{
  "num_hidden_layers": 13,
  "hidden_size": 128,
  "vocab_size": 8192,
  "positions": "rope",
  "parallel_block": false,
  "lr_head": 0.00724,
  "train_tokens": 137400000
}
Each number is 500 + 50 x the weight over its row's rms, rounded and kept within 0 to 999. Layers, rows and columns count from 0. Numbers have three digits each. The size before them is the row's rms in percent of the matrix's.

# layer 10 MLP gate, 256x128, rms 0.128, rows 0-213, columns 64-127
094:440459514475444501575500547533453507534474446535436481486520451534412478567505373511475541527510521508556576509449520474498554422472502542500603458522530591549529497543462515491472549527577573
095:504509531548506501508562469561430490465449630434459589522462523399528468465539490464534572470518434453432520505323512579486494595560524503511459471438563519514475491466527534435483512382517520
095:557522546469513533498519379484617566521478492500570478460420462453482468529480558482536519501529478481388514577545601485522493487455515527500421518443420515507485396512447490407412507461469542
094:508572446501406425473519623601533452484423509437501479528488533444438451538455432524474532530551435580423437511412454545509485512417466439595570503513469451433572469486602493549570541540467487
103:538467575517560474449434500499540475549493432580529500459633488483515553543585505524398549451519524491473489454507449453479465438383509595564481598462566419488437518492431445509463481512507507
108:437495599496496451446443437461478475509474529534342604430542459564475416515496439467480552480560532580451445461481580488539530450374486489551507490494487427453465498486519513480463508529494572
094:590543486532532457464497525526534438501606412469495658517508444507527472510488514492475536599524413480462499480505524431491359472412435439543580448430494470440574476493488412473483542384432439
103:533420568460473504539506549554560485510534518564507512385514503534502447468545489492555513396443447457515511520562481501458553449435535518585497550629549504508520510523520552499397604502492532
099:588477586601542498551529452481491455521549508497490459406463351552527550440579536498435516470507500459512477475415468441457578527539515495515501492474490504508547583399511526512461533450586520
104:412483527468517471478468519579505462497544555593464586418572527571500456519482551459516465427547474513493461588595487438504417486425508472563489442474516478529595466413481469556484523527463482
098:519515426459421497553462463519531488510528437554520576553476451543471514448494464561521521391557531525509558460498502489577571558416468495541505475368519469495492409403426542536417476440515612
090:423560505533515571513606476500542592501465444566469516442525463460490490432510466543416530504502460584522510475501624502503521478527424568554434539436472505524463441510540467433475562490478464
108:470500453535479598547496538465524418434366479537488391595485437430473387518495457499495551524527504510439488503459504466490534439472509548519499484399470421458396446417535506518431526391521568
111:546464449588501451579489496597528478516555389508543472490484458511489498439503546576505483506601476505511509520560462510497589516526470491516576512465481399504441511619419546439434536508589551
108:539490556501487406473584476529472474561537524513463485529412472454455503430434482458483538471531399516514590331523540513542478512603505510478604444532507492554564471540580498488439484494503542
117:590509492553561489505601488535516468509569373476509421522550516477520503568461556472427553442592465472416465497478432476572435413526544447525588520531477547529501495491545581520509519449568556
094:566504527438566551449501519459578546445454509500460564445585396467493409429567464501495456414550559475501495515466544477554554522516521600465516544560612459422510497552430394472515538459478583
103:547488535441371494492513533553538521562446530540528478497554444446547490485590452499436529438487469552492568436494493542552499522418504500639503498419543548534550564492474492562462444426529447
099:561450585587542426494430512407491432428483505526589468436428470437564536502452505501498546492513543613458527456545526501484423460520509507511483510517536508478463450487491489532673521502527510
119:517403594516584506552534574477453505477579436557501508536452410500481491461541445437492539468563575418528539513401497539534541505579537560521484481528508497457549548470455536506503418496591474
099:553520479552586504499559521428518436484496503543498483522441524552496461521541553536446432530485577504354474559529535615517350474447489475513503636495452507425439473463516461481584490507504446
099:605507576532467490547553519418422518483445520561485460489417476469506467548450553506536521501539440521497553590443486477483528549472511493563488612450490593509552518472573530488496567486445495
101:479424541422488486466546534510550496514422451565436565471519569393445473580368560478497526509552548484463581481536526474512580385457503493570546524586422438418469493553422477397389605521538569
096:550438496543418479511488439495438532484478495446566494523407487470451585446503404488530472490488494564464530507427495513600485428511422479394487437534525553450543482510464428491550461534528560
096:542599508494428486536576506382600503460445496451459539513468506503527430478533495485415490393541493449463572426512531510470476473508451465513471525478463531482376499379524503468602509439541454
088:551493533522564471508582526503570471507569601484453539450496496434507481510437526425556507480557511453519488556448494469476465454484526582418552494462568388560474528528465488405565513458559510
097:491387474404599481493513485549532482517467446529467530438503486468482411498544457521453505501507465514639558419552469496488435497507483513537510542577539571556579501574429492466523537558510523
100:560549466431542443527446452571500415497536453501485553533371432457529489422477497599446537414538553546414532487466588512596501494539401480477486430461540495433565554515562465528567528468519547
096:583595521433511338507473482418528384470523477452498507412517552517574485436530450495430458429533551597487481515538542433575511498399522452544494523477453397444483457492447504485551536446505489
093:545530509552517449641537502506478508565507499504480483423474497429537494524517506592456521550517466481537544465495556483492367541464517534504485423460466506573505457441464378450524596545491503
097:478499606460573427454533550462545484559527447516406493521500523515523491504501512457419442429510556429484448557393498520400549557499530516573478441460502556597424601414529492599580531380533524
090:552469614512550477535469508546544381494424413477500574505530479438476457534486444560439513430498448581543532491430522437411450437428536440450548426508575545517493512531512427418509459533560508
095:504452569422509438502521434434458515510470512512454506464529492452384425416417457540404601478501515394532530548432479545425521504554521555487466523479597616562559462550462520476471471614540549
101:536519458543581435473444477657496496542476492583559470526479467594501450553505495485424496472485475405492476583413474478500490469510560505552584442500493498453467613427438465494513539501548429
097:531506483519438471485600473448560447483493476497501566442484434482538587586538504601523449487548391535436502564529496514460515545507517417462519482492477468568420453458470523550504434412519513
105:648435546555480498444430603567465458548498483531436549467524593472527434563461531450483646507532509406499471466534550502441518426383485447505509588488509503538519444594482466481545455562482479
100:536389529433512498549540539521423512631547438625512567491494445561496519455512529440455518530466544536536505464583519474502494521529498548447530448533578506527609473531429493470494623516510470
092:532513552504500516477429447516533438510429447497507514495401427561387503514504492493478527397467479442511479570489484501496438545498521540457545469475563566459482480409559390417521598388522526
093:520578449588471439513548464555472451527431571468544534491442534503504448499557515484475540489498531440386545520444426571474433565436520510543504583465517481496483453422395501513500473540483462
102:491453501534501519530535537514487547458544533520480444422521429431500511549556445517419474481535436546564479478468435400504394465529527431468513446517574443566504462482525525338495510495549504
095:562475490556436575507514566514562606504512453505450461549491441451594538559560475448476580472469381524430482385470557494569495478559508529515425421511526597427574544488509525592508420466568531
108:454480554571513543477557574458539425397435527578419505526527463547484529518582529563485456510539487548494555432452575489515438479541486451452473502509500455466450423424490539524531514447576524
099:516468490423487465481552566578524423400460469533482494403455549526515419584542517613388486497556550516423490503480481544521491540491480548551520531478551465424460385481451466522535544463499573
099:468389583497502468495486471505479377539510521512473562432486490559479459447445497576540481438572512441521418493381439485436462499531490498474584423477538486474532449458518511485528480576525470
084:509565404426520525539414430583559509463571515534569531515573484534543513536520582486448491435494471420441474572491516392464448551465520500617507525464535536538550535449417509493497511447548475
095:492513550509424483557540542413427421428528516447518489507464425406478498528480513495504533484538525437493457524451609554484470507546468507514561535518592426423481561574420377462484555478475527
097:521486541542475440496551466491559401658527500512423499547538522510550490529504521537450491533539579457451480481532506507529511414480502479523553574541509460509431509517496460499594602452597502
099:485551426393451486493484486563607502435507507515643490445472407472545546618497445534573498478547519582445474496475608501501518509503515578546492498548494507519504426480498582488458480480532499
088:546426473597440433489506506526548472479485530550549572460531457496562572514513558516483449502511542519405425520561504533530515504562551472505552536486452505482494397480442546540499487438580474
105:474431519642499502521512526616469508458436454484505412508497537420515407553555452518563514567483472467464476442500544404435422397420493566533550527544606537512504518432523521451453526518496517
107:526523437598508480600518479579468503502506508485417454462407536510425461600452403659503592456549404482516590516542472457459523461568477478523503522518501530496545476471540490468474520410535526
098:511498432471507480483585423566487511488557533546381551504619459435425391535475472581430517504524504530566492370379600392495524522521530504495480442522502423459466430543491448420581483498511505
101:534512510547494515525520443514469445504487478480582468475485570494456575534537526493603495564535462496492517442509478531500407472520397505483529428453588474435407372477556554509539506530517484
094:474496549458447487410552498427565529511496545588536477448534459633570465594565482498546435488510493518513505571579432486510506533388514521419550531490528468616495425489443578492456469544534493
094:543439475466565486487559504506509542477488498567366478526475378577453501488490513499478561458510408517441550483359486358489523480493451552462463552491544511512440489526517478431472530512500498
107:458452513486599569542570499415513521543557493491512572578438406540564556526580469452519472513539469460514548502465471528536544456574532493576509465521512520507536559442525492628586457518628552
097:517464532426560469577442568477500472439450435537514516484496436424486501520545518483435510466498572510460491452428419557504510555446488530513473533425553431531440429593437546534529453379511555
098:588540598524516376564514399444453469503443489518524483493429411528496472391487567565448485477582535521457472540444533549545553509555448476438534484486438500448503367429515491582513538490604527
095:560545540610627540453466486450525474464424492479512538558363386498525506483576445487488496436564492504490602523508465470558500511618545510563523607493566473461504546488499538496470502405592532
106:520510468525436462564489446481498548459412562465497480482531494551555465508551483558530473494622465445532474511517500480535520493525378508585536550433500528560391452591348492394503497525518546
103:525429629522518487515530593477389427618513453554491458480448486470491491507456499494478504461531449389543476588512446458400515501490491558481569440593507504512536476435473520456569517515525506
103:504446517462532371442560499446551541512496472486568501475477466520455523509511476468423424454532567409522483532483531451487472541531466492619564574545576552588558499425529544529482600517541531
111:578484537487494440525446556433464549560473457568447519534472455410427405569426455515481381506506554512577476545422494546478553480517471599565553525543423487449476510450449486497520435514583586
103:491402503529499462516523470572518469422587433495461515523507467604494586590482452549595520388494545471445516572516493377544472506572512404459459464575547554558527544424486485502459450471516507
101:534469550556548495575544488545554529545460474434418457500578521467473395588472464530514455552627447488532597534471563508548478482449546491440678540537497512477417493577428603412497606518582512
092:484575484419470487519486480509488548549492499513591486527509475451531513488477462538664536586525450560579546427549478486471504497565550468495531457522492523446539437568418494567487518497586525
099:563576509504552435550627538610510513507508542461453431525431550530508437464486468589562507576542409504454468471513547464559530460498531440601491420450495556544431417570553481464518513471481524
099:537481459470489320520380400524482461527498459504566461460527563583582522507439580460550433487553470552442511441489465528543515537561528545565507448497416500505526466473479494463534475371499491
104:502468538491559478511564540528521471552523518501460498489497505484465401554454568529378528441564508461455485444520487519526463516480434490591553503478534520564561521513504505487479640515448588
099:589470521572491481528553465404519570515512464548520584474531486573544459536577480489443556526627540378459455559438505466598559450440387509422558497485501434405409494536390473462510490475452569
104:444507508534483469530534548545494582434510570499427528430504444516431498517572391592461455493541485525488479477459531481518460522498504593566463605568518474551496417516508494378476470431494467
098:511496518435427397510465427452549415486436417575506601450523530477520521479448487519417433532548584600496464612415563522511536517546446538496501538560465514496487510561497496518510503483569532
110:475431525511424537457422485520510412501493460465439536509445537557536503501561477546601467485514544542504488424476484511541516421407535489530558506383543472494571423478532535511503547454543590
101:457436434506526480489432474496563440579542495529508474553447444595392494466465537497511443463501511488489601499519612490519478476499530598573529498628522465504559465532421527578459528461572521
093:490581417532418475553421412560508469489490488508489511486486449629535520497490449489412435474516530578416517577429485515566494518452578520582504500504526505451511487415481450458524466508535580
108:507448492460467453546478492606479442373490494484480494437455520494566457523489522543478407470533524545462497586515507501532508543454482448543579552461525493476503399447525552446531552522533565
096:544494531566487509456526446447475480500407484546525463534500550461523485514504447503489472567513463515409594562580427476585450451493469619518582616549578543528574505546522597495501540618566473
091:423438487550464523519560509631425562481476494554467525515510491460471501569528503501514450522543435535547537530500498501459492553441468552604502480443538432541542543492444410482523520412497522
097:517407556555495454499521510508460610473536483613535498476487454462514543523452487508526492533580366498517532542508453429558551532542452536523386491479595507573496480492500527525461511512545517
103:559524555528492443421585495453497531406457508517501470487451462411518530542473551486479410600499400506502439444404497448585536425526518512469524426480485620498460398526611474460532432472532476
101:512519576513543515527573489501538502520444413548460549500504437437457366549508456499565480537525461455493476461470505512480510482508477534493571611501537481574528480480503501509464581451567530
100:504462502549512541581493541560462518539492553515512479484506431462457476530598441486462465449486587454505552533442574537463462438562439562490505578518609475493394432514447495462619533562615541
098:491542487583517475570414494544503480509538375414483553434541551528604558415610492519463493522533536498484530468458523476526488559544521508469497434534507481581551527448499447559458502588560519
105:587502579497490496521579476514570504560474507605532557505471502540455470497485527506491608426580453386467547481536452471533447560468499405512527472395539506483513475428489482520520563426513468
097:539451415472528457497585625574517612589456584524475447500507506636537474495478445474443491494529492438472480476452494507528548505466560523512462450555485571545489571493537623417523547517567441
092:484490518503549469398529487474517492536435519500494592462486503444585402477436522502473431518535451390507526434491506458488480490513507537449533525408509659463368450546454547539521462480546553
108:541543544534518407534515444394430465511406444403500542468512468593505523517492453508492448541569532485560485473446596522457494501613430548497544549516460515574484481425447476501538541431521510
093:498502494455524537596435485543486547649472443473421454518597450546551543378494422578600478526472501440566592498555578513481469455491567498451597437532438536590544584488507501462474472568549507
098:491512568551521510557502415499413460477371501520467443531503464450467453482547476560423552439505493469514540423426530481522574502395526501519521574460494482482535535500573490454627455580526478
097:561510532556548542587550523472526478506477563458561403570490518525430507436445534528427500544509403462468490523343526461535509507551576523522520560507471576515552480492527502476504502468577613
103:457414504468460396547408507533536471412552386472532530540488488537523479571575479427508508454518494570551439527582518591601452470553480555518538492475526535521526472452522392479461479469535461
097:593516468477458456564514453564620521478494462548532477532486506558544498502530506534493598545511442486533613503483476485495502507434428505473555532482511576487478540468458497386510564452518628
110:507447550500504531503621570510532497480484541478383550416540400391477441496561417536504484519504480507578514544413492509545513453489477516567542570567582466482455425466523546522383567456498575
093:461429551435427465488506460447483529517495490490550536474477516549556534431490528473501486457542564435447399395481400515483526516518531503559571532496449573486620514498469445494500561451433590
098:437537491541521455495501476415587471414571463521533567426491459516464463530586553491527449463507488574455448538620434470544372533577502384576471470546532545523529517567576494555509496461513518
099:504420458522464496484541449511593442459456473548474519514484530485682535534612513486477499479517485457445528544552423474451434540481499427496564483543475501539539543503560564519544515534554534
106:461478485447499459539599466556559479537583465611533568520579411479488504516474520526447544455578498476380511589469540448438412507500563504632502476457561590489510504483556461538467561525601527
109:461509587461456486509495563512506397481546450601437642532551490585544435591459468532514551569588475438464505429585456397498467499412524540537527513499492528506459531401454484555470527531466448
086:479569527581596459458459480504454487513398573465423467477480474515492421465432519498387393534505481466528394572558469401473493520505466434507449487488502578535502512454571466496553462441433534
094:428439583568628579571413586553659442553548475560490555465505544538438507538495524503441451503525524444496484543578474434474528448491553560458527567615530453552460467578501461427490546547548557
095:531513516541412446532527591486533505459467460470482565395466445514495564461486398558440470474505443586456515442404508582478476461402488530554486494459528559557450561395457550508615532491526556
100:494532515557496486585470487590500520522453513505574482500561495446522454463535436565490452547512456532564555438506418432622571575410462546558532542379576514504469550446529432576610498464534487
104:506519515482552511468534488575509410493541517522449565460519465532527509587413472526450533484501542504441435479513506440507450480410569529544574560514502540571580475509519493399472549506618516
103:564478597512462431432502506480483496522510364500509599499415506526485518427568492514489550407540569485506586514601465415433395521526456435507534459513578581579526562565548446525593454443423494
103:548428533530467535595538452482534577521566510519551554511512492493456494509418522497560594575559415362512481509525507506556460452552495506579548563625500558543543511503479504513441578487557554
103:532468478565599556505522638524527490548515514536457501601453480492548503515468516495386510510522376449484500466475520510541525451569504489542481398455523515472522538438545452533514427439523580
098:579425498599447470439509525463534436545474524472545634602473562557503399523460432525434552529568472414470475536466516428573431533387500594576537497502550473447492423476430579563537441489519507
114:556466503544387438484568460563580506461470457584582607499498432533462525480522506477523453556586516491484450464524613470485474485398403510485442503536567456518436418595468522419440552503567550
178:590428554525504479564519500561546429537445452576491562480490420485537466536519440603462545494599454444457553482467573447560432450472446485536585445463563547533503449502505521458558547508589614
091:504515530483484515544474495556515416444496533448481454499466555487482386478464483517534569521507506458510530538525430398570370472365440474530539555515473525554554564467490529589597555551559482
105:497512544487468411497544533494464486471437562526521521479385406470521544582470488549504488513546471507563473458439500534558482560507521507508434432544500532455508436506443546469407494463591537
107:482495472448480543475506524455579492423519481599456622472451468484495548527535465554530564460495540442433561476468518520526414512542439504539573521547497455456504488487556490593530523545552508
093:463468475552554457459539483480448427585463384512543510443436506524529494526515531593431557446522531420514516552538481455570501463504401526485582606547559589480540549531606464441595468489492475
108:531464486531555507587513521473500528489459476566612451456515442481431437570561479560525490500508520448452485504478528506529528527525522517537512450502387422509557483544467485467553550523511515
103:498422496557544534527479559495529507528524444489433525442451458460453428564464428556439563476559464487466544471508524488498456344423512489539518584461594494485536447522582499455501493486527502
104:542440588531440626529502549437548480516488473563458505533550499546517544484560558490507574525569461427468563490474497335469475417510488513460502541523513462526434478556531458544573540647490520
099:545451495446559437577539641601533439470540485546516617409524490522592444454507425480405505456585550537471533511472556503491456423455447498468515547513587478455515500559459473543523594480513508
113:452403573611491438547432431513547509452499416526473549421502430490468515581437468567450469525533541456559428540504434472394511519478460547610613465460490442526497503469548519469436489499603514
091:415397585520500471559482535515464548599593402501492592538511451502439477442516533470525552500547564506511481526572523537506494533464461481511516418526524505615558519440524554520551455535508426
095:488520540533528424593531451590509523633513439517536513498504456528507532542488547514506554570541435464425512534507628484606447436475450511466564515540541522528531469498434499473475592552505499
101:559445543490488479404578453463529507616451537513565431442468475462500546515503493526588503559532529548608508458536439474545504533497566513528524545632596473534527423572512576536529487485612577
095:499480511484498515540568462479522531467407442524508477553562367510519520584425550550531511536583531547538500588480454505480488551528482459508493452454497536498497472489488502438383523520518582
101:529532503483496524587526495534559500541503563550423538469496482520466588453549458512448527536590536543479498440563522417484536449558515444390558433483550453484477511499467517497469530483559479
089:542446577516531459534467521496483508543551477556549504429541496420585432551494565517519464418529403457553504430444490438483509475496518640534539458508562573560430494505488470546523532504544502
103:566460530507474541493517479527479469519455599592495531495439490542431507489500457441442492544636422471440505477491499507472483430599477512465634467569528569541508532565535481512517475446502544
101:534444500552447437582456486535532480498584466548475540448399582548485441423558493493491435466525566441467466524540468474450440556502384470374507466507537499432555483552462458540525552524461522
090:533445600489604509431469450453487432474442510542477545510553500558403502443502561523531424489529565589523481338560496437469484484569499500416497426485492499549480464529494394454456529441550478
098:518496479501500493521444510564471479590475510508420534486514543579490393465474464485518490443561408453494550448515482436545424464445518479537553523512496516520517486526442509521458537535522465
102:511481481512492528564564440571526476388450467558509522533565505527468475494390612485466518590571472398395470577418443488457505600500511559460561533409491558470533478494421494430473512545475460
104:576533628628475527442540490416575505550458475529448566442502427554515458481506546480556498388463436523485493594497547471460472523493537492492547525458565459458492413444490511432451574486518565
102:511373582483521521466529483466480556470521566466452508481402468485494535591597500526540510574490441486509548395535495451520440513505436481487498446631520637506447521541460460553535451442472550
092:556454493452424438486452538471519527561469478574376508512496508570489388472548403427571582577467526477461489484439503503555494425437566507563552499548477484414564545518452482518537544566496463
101:556496514481562420511541502445476410423478509450528608499537445468524405448461580491455387550564493479512510543488525438562568473496587427602455460527456474416467470532465586571445513538520519
097:544527583574484500537567423553431451510419453522492654470546543555495448546475552577453462509602450543383530519503495423521471501492461504484514550560475413455333466479620502507540542464464553
101:477547555411509425510540585527510396484570477597533472488588538441473515476471407495546543496548514448502537519531501456490407528513441450593482455490458527614564504536611472518466571544509481
106:577501553461480479518414447474410486477475416579463579512500452478504584521536519591528581440525473484450490487487513498520536469525502460477463460508517488525510445469498522565588439474448520
101:486545503540586554439514529526547466505484547559428535478441477472419509456610509446468432511466519509413573486583530512516436468466485474562513552499565482439541601493535489532526579422544484
096:597493463515564519598535447492460442509444524559517528606519475597494544518473450505479468549553482502449598519452476522602550507461428468540500435486523475581576469513465538456547597458529470
101:477501498590467534506568450596477428389479551465458483461471526471526467485568535558433460540522496476456581491425506525470553520431428508514526589443525430495370507436441579477459534465564570
103:564492610579481398541450504541555411480509470467535555409450490533511541483482574504578437443517462542507539471542490475454426561513489513584591475421616508481481419422481528524483530435536503
089:513432522431521344429550539435496502440493589524488473556495495593455590504534477496425521532523511581465544458481443526478541457493522464471545433509413577388436489566481557422495510458548501
100:460543474556507401558492427487658491568555468502566548404453506540480611554546545538569447490540486425494434587560518487497451473579498539462523549456520563578546453456532412509491534561566522
102:522473522533400458530530549469581565437476497439479464469494582445455490426470446573509523479542456434513441494465462498606454476455492509545591503487493540519389526495599494403513508478513528
086:469501583433590495457514464419514480503461430479450485533507442523495462441532513434433466476427528508533539397402480516437522475467536474476546604559578492518608509491530500499514469495584458
105:660531523501528479526510498568529462504468527477531437462475536433533477548501460509480533500513479439508471576432503515500416510437484447613520483432517576595498445541521534466497521485652508
101:590385498482516477581431525594427430507410455504448527446520535560483473521493561533521461452588611481464536404491529497528585480402504524507490494489498457466554522557435505391539626445476542
096:571543542402448481546483550481497459519453511447475543497393552464490476499430460512487527410527486401459494610464472395479467506424464435539488494502463415467523528512492570589460507444466477
102:612459510547593412661486495515492409534416572509508523480497519487476423547611521474552434437578500495462504543513499534445568568585496482531510596502507468463416478502506476566460526449543526
097:480448506484490419487579549545595517484480530428448460487519430460569532561513466499518617405580466415527505382509454453431520458509489480487493444421568458446413508546505496550616479446490517
101:666504511579431492491572514482470446518525581619467534512378472477482517464508484510520464542534461501383534476468553475482487501473486436450543518518563456455514451510533414486530519441472469
109:529361495457511510536611493561538525555582503493568489490488446504491536568500480545551551533588494453498490415479519535456478453473504558480574566555545547543490475559475554467541598517629572
109:553445514542451516442539493506499506547464451449575507495512497514554545560452568516637548482523378435518526422563464408502405510496481542575597448496440488514571409480511550434442572517506518
096:428509531453446420530540529554497489413494397479529574508529521410501570542519382502455482475560597508548548509598502544557506517542470543513483465515505521493452516383531505594492491561594458
101:449459525578522516489676452596507406515543519509492523506465459443458486535435498597503558480511475503478449529541516544444500400453469555489539449431499457481520552541466505400518563460510658
094:450501594422439457591442596463533543477526420546535580415448416493495492467510523533411509476569437514511461406523535558582488446499504486544498444479509530542444473546515507464448524466584547
094:542429581477530565514572531516513462486477532603548514427496504526456487429472517542441514504499526495350520462468591480463432444495463521429460541514605479548469515479466544396576577519530552
102:512437480458537475573594574566535568557500503483470469444473430560474507508475452526505490539500423456498515429520567496531479416515481510456517511610585494527495514519538410433492624550526585
094:484399448539494420599541574498590488446539497536569512500448522521482486397531566452456507537506511594523522427507487430534488496494398526517542428538497539495509473619343459514522523498497497
093:558604511444547470591517553510551467513469535557431579488523471458566490508408557544539485529522579456500645532508526501521467473463580424439485531485506513537480444600527574543544577542464480
102:544447465543435463560558554497475483500400422553572539590482387505517506484547559563477481575493548500490472507432479502515521554514533400515487489471490555455462533481537486535567425404587496
104:490477508525502526475549416605459536584511546521517514518482459564493424586598465479506494485530440458525530465493571356497483492441378551522504468517606494500518445499506499498548540527562464
099:419489579447559493485582472475519538591509514483563522365544430557467528519535494490429463455611508489503485518549517476540484448485402549510494514601584520510427472583463454370501555523450526
094:488450544528495502555526488518530543500510485505518460438432490464552498451625426500470476489497567440543502476588476492607483542467525510540540510603559402508434551608448460510492526531534522
092:481421464600602513575407507519553474487576458479434556457452437485484547433455465480507511534506534540469528619429523510464483505526399452576422465433507524459506504514431520462572565418501525
092:471528495488495458535503497637451500586545507545520523473514524558548546458487471527494410472568542510553460450539474484538470565495453547521498532469499531562515476491566430586435522523523506
109:543495613518465425491501433466530377543418435586494556442569537500507469463460503622510481393544603541486551422549465435549513519495441429435495517477569524463449466499553497482496479464423540
098:588428517498416449523535502520491489568527459489461485540454511503535451417478526477517488533467433533475517458456456436580549452477530470462472402462512579531526539559433479407639583501513506
107:511495520486453480470456432520502401408488469510407559410515448518478418509580469517485541444520599479514475547440472458467375432405457559485521551426541531477498498561572577478559434551477531
117:520454474562450519555541542505501509547485474507504584466501506444461407632556493493535530432574472429478500418521507473521306448482412509540542491470602557432478508502496538479404533481509506
093:432443540526460503490562522467586467589505580511532592494453592492490613512404471576458449646476571582491537459582508476541508500422419475559503532445494389515478432546478392476441464509481576
086:550544552496476518504441482530567502523401423552487573445566425556570511556451474530518585591491558551517551474502509497450406529425491461444559502426506446477414445514444424488544570451505546
109:569455551466519435537543543463496467605476509691523509557487525431465441444465478497523472479535499497545614461503493484495494488544491519552553494573486482452577523526408499563508592468498513
101:438466544405494488523520606486541563573556499528542500492500470506416567451466447487501419509574436524414391564502440460489505520476425535487599541471537475473518523493486461444518576561450454
098:532432500559516461487519494548525511560586559517456594469476535556546497627420501487505517512514500574503481562497577469431577506427563541500529475440411452425365476481449435384411502478538620
099:587540550556486396476565526475421519498460433513504529431504529433445447526449602500521476507499423525364528440490556388582388528430505507531575559535546456503471554550512418489526537509540546
099:568503457482538443509541380540481434510509511541524475588470424504450497530472478511429489538522458594407598479469553399421512420473484507487579493528459513517526508578519503497420511470549521
094:536394560535530403547544534507443440453466541498509579460554409439439474571413490456484576389546443416476567519451441482529446509571442536571586562541475585511503514545492499396536589520514463
096:434478437467588469468450540440529382505512578603563580492534501543500507482540456525566462417516508497492554446501547542488444485580504436475495454508465479471567545519542485595515515517453484
091:474559452531475397544515447604464406396511494564462533426489481484514513429501567486515474496540478530455559551494536590482484520584534531474422524543497533521471425369412524480480494553501492
103:471444588537450393512505537563506439560585439457456542390473505450448411485497375612506569484618505468518440477465516446415444483476498556543576558545587501511455393472546448494490439506546518
095:524476483403538443530445480555526439450504438521481461409406483546513513524477530596531397406557496578442522494494493560501557490591505454564464469507534514547518512472477503499537455459538547
109:533440533558582463466492455579465460547556524534488482519474484565559504516500497455461455519552519476494460558497488462419445533471486563518559577533539478462597543465415497409599535503515505
090:514425531524533578612560549484586433480494512500470454457537543461546406522433474609439523482497548449553593528522521571529508515435529555557585594448471486599520483533538506488595571509413517
096:518448463440549479514535565441506487547575491546514484500552491474549553509474529532392479503561554510503490461543483452506514472498486406478560515500551645505557460534568562474477445434531483
090:456479521521534508439487545605552537562512533457472503481398560577558563470504511494493449499524526467508521499607491533501363451519543496479522349567502543535575515522551479498546550541459521
102:555466540504540496405473476554517430466408488554457559439550516532526473579563577552477473447520461485469539524563511572466483561497453493567528548457468489525442460568476485438556640522472470
100:536479543522465530549553507472437570507465499491555381478576493557491531542504493451463496587545498456425550490427515447572457413432536640467640550429543498533496555631455505451469528620566529
103:527421505431460447461507470496582479585561475596559567458452540521459471564533479524580527572570457423474473542512476463494456500526533478509577437506518501513511538518487350523494580520441501
084:539559462506474473460567484533478550567507563477513486468517430565539486490481589448491469525497488424472498520495605523504592526594468583512532540634468542554502484586437484514508581522475519
092:495464539565535539549585589527522421505575465458421513447444483474462380401490596514511490444564479495421519488438523523500464556504502420426513533433546599502456533502440472485547541595529600
094:570500512470555521519481552459515466557478567466516559528563524571462445439624499513486539506496599404510573521533521486560432493520425498555467536549553487573453525487557474516552451503518515
086:442498517525540496529494426524449506553534528546494569543485462583499521511528525506504466478558478453507550518492523450506492366471531539413532495536567432528479481588470419458492497454511575
097:446490441512420507544501543481507429558572453491554456453499419417425509427547497507502525467475425466480483495578534544533357462432433515565457575538606539553465534574533428455525605529565388
109:474528524536515413568443545537477436343487410494445433486534514492457406557482454638482498435532482493476494455476463491453543426565581506534463552525486488429488463481537421449515537482493519
101:457499472484601515430507426528532481510574459603553522463520554483504456474519560518507455430546480492534545494502510424523581520460522494474500545485476466521469511492428531485469584582562599
100:499450512501519497533442553523487421504539521462535525416479490456509618533576497503535567457502524483576525507512504462630404344472482502468563459579568417483545505583489430489515545422554462
090:534546502496576441442534555470506535506447495564521500428509489574512504521535520463483470594489473550469495500514581511477418490452425314472529500475544547566559456440507489477489527528487507
085:462491626577484555409625473413469496526489546567494529477432473519505520532532532505548538531526550476571541397578462505465537430533440424485430471574546536585565541556572529385468559563489471
094:465444542490423495500492500494460448511508532481515487593382484442456394524507445509523446513506544549533549464464531606538407402489478544532474608552478496433449474437446509483481471476598474
103:505447506460521496585456398467524479475506391446518508454428507394543524523535490601464550504554539548442508549569496498452489458543477468500445456496567468486633503496560524502547525525484554
100:560526516614485565557571469605531504359419580597487472479471480515429436520590518462560513464537454500459484494472597495450560471494552492557519507502496430580468446467486553455443515415540567
102:587433507504477421553514501576530504566435512598586501444503537514439513452484448559507539502540475481534501551563527523530496564534531465460575535612468471468543450472447473461469530507518489
101:477480547580574440527412514439476484502480472569487454513604500553567488567473514508541487513580571536443364542495490513549531534516590512516447480538470408518470546525523487531594492505478502
103:496483561481466579588488568531560393564531513598510532464571486472563535479557526533470599476576508485484544441576533513505452513524488471539484467481586511462566526601414460501488486536482456
107:504417461541570498392502564520579562485436504490472532530489501525535447554430475509523558520556545522589550513471432446469456545475424527576472456490549566449483454495544516393475578497524531
091:471430540488507485536526506489523496531489378522545421449451475489406449599535444487564484532540420456487580630460457462549512440417403513500597591527524490440461424425484472466496467522482506
090:521537512487470541485513511582545600572490489495427510472448457528511413453443482523519581567483471449482540504513542537459475546522485483549441486448591535579499478528534482494425485481499554
111:551510465491579437501564489562466472470439560476554477539457510520426455569499553550430464519575466503478482477395612501525473476549491527534568504534523510527451443480495372451500500539623550
105:548513480501462402591613495560490519490539547510520559441512562510496467519393492661493500531650491530449585523459551495462515455548557450479545469525447565547525430554464540499530510532509597
106:470471437569503510499480561528516479550563500607455524532513541507533501510446497520552510533534453388486530536537495407496404475420500511485487525562510460409547524511534452596470537562547452
099:480407516612481481450487440431555365372505458502504507416504521531506404514539515572462479405561558513537450527576570490475516396480460441519454581452467395490460448514516482484497532487553544
092:481482498439495469548503489533594480484571510556446533469443498557502366527486562541529521467565494514360503573422476530544526527415520437561589510558475575499486521463510498495538510454447536
105:499543522541530435527508557512424554545457537533570504536384453419483551500476463496557473478535518556560530470449427443610440514586531480451486487480531512526513441520440502485480490454506544
107:484472564576453500557531558548572455461429468538464495450450398498503467554518462437381478532569431551505456487470543476480512495430537524514524499487466490472415496587406493517447452472595461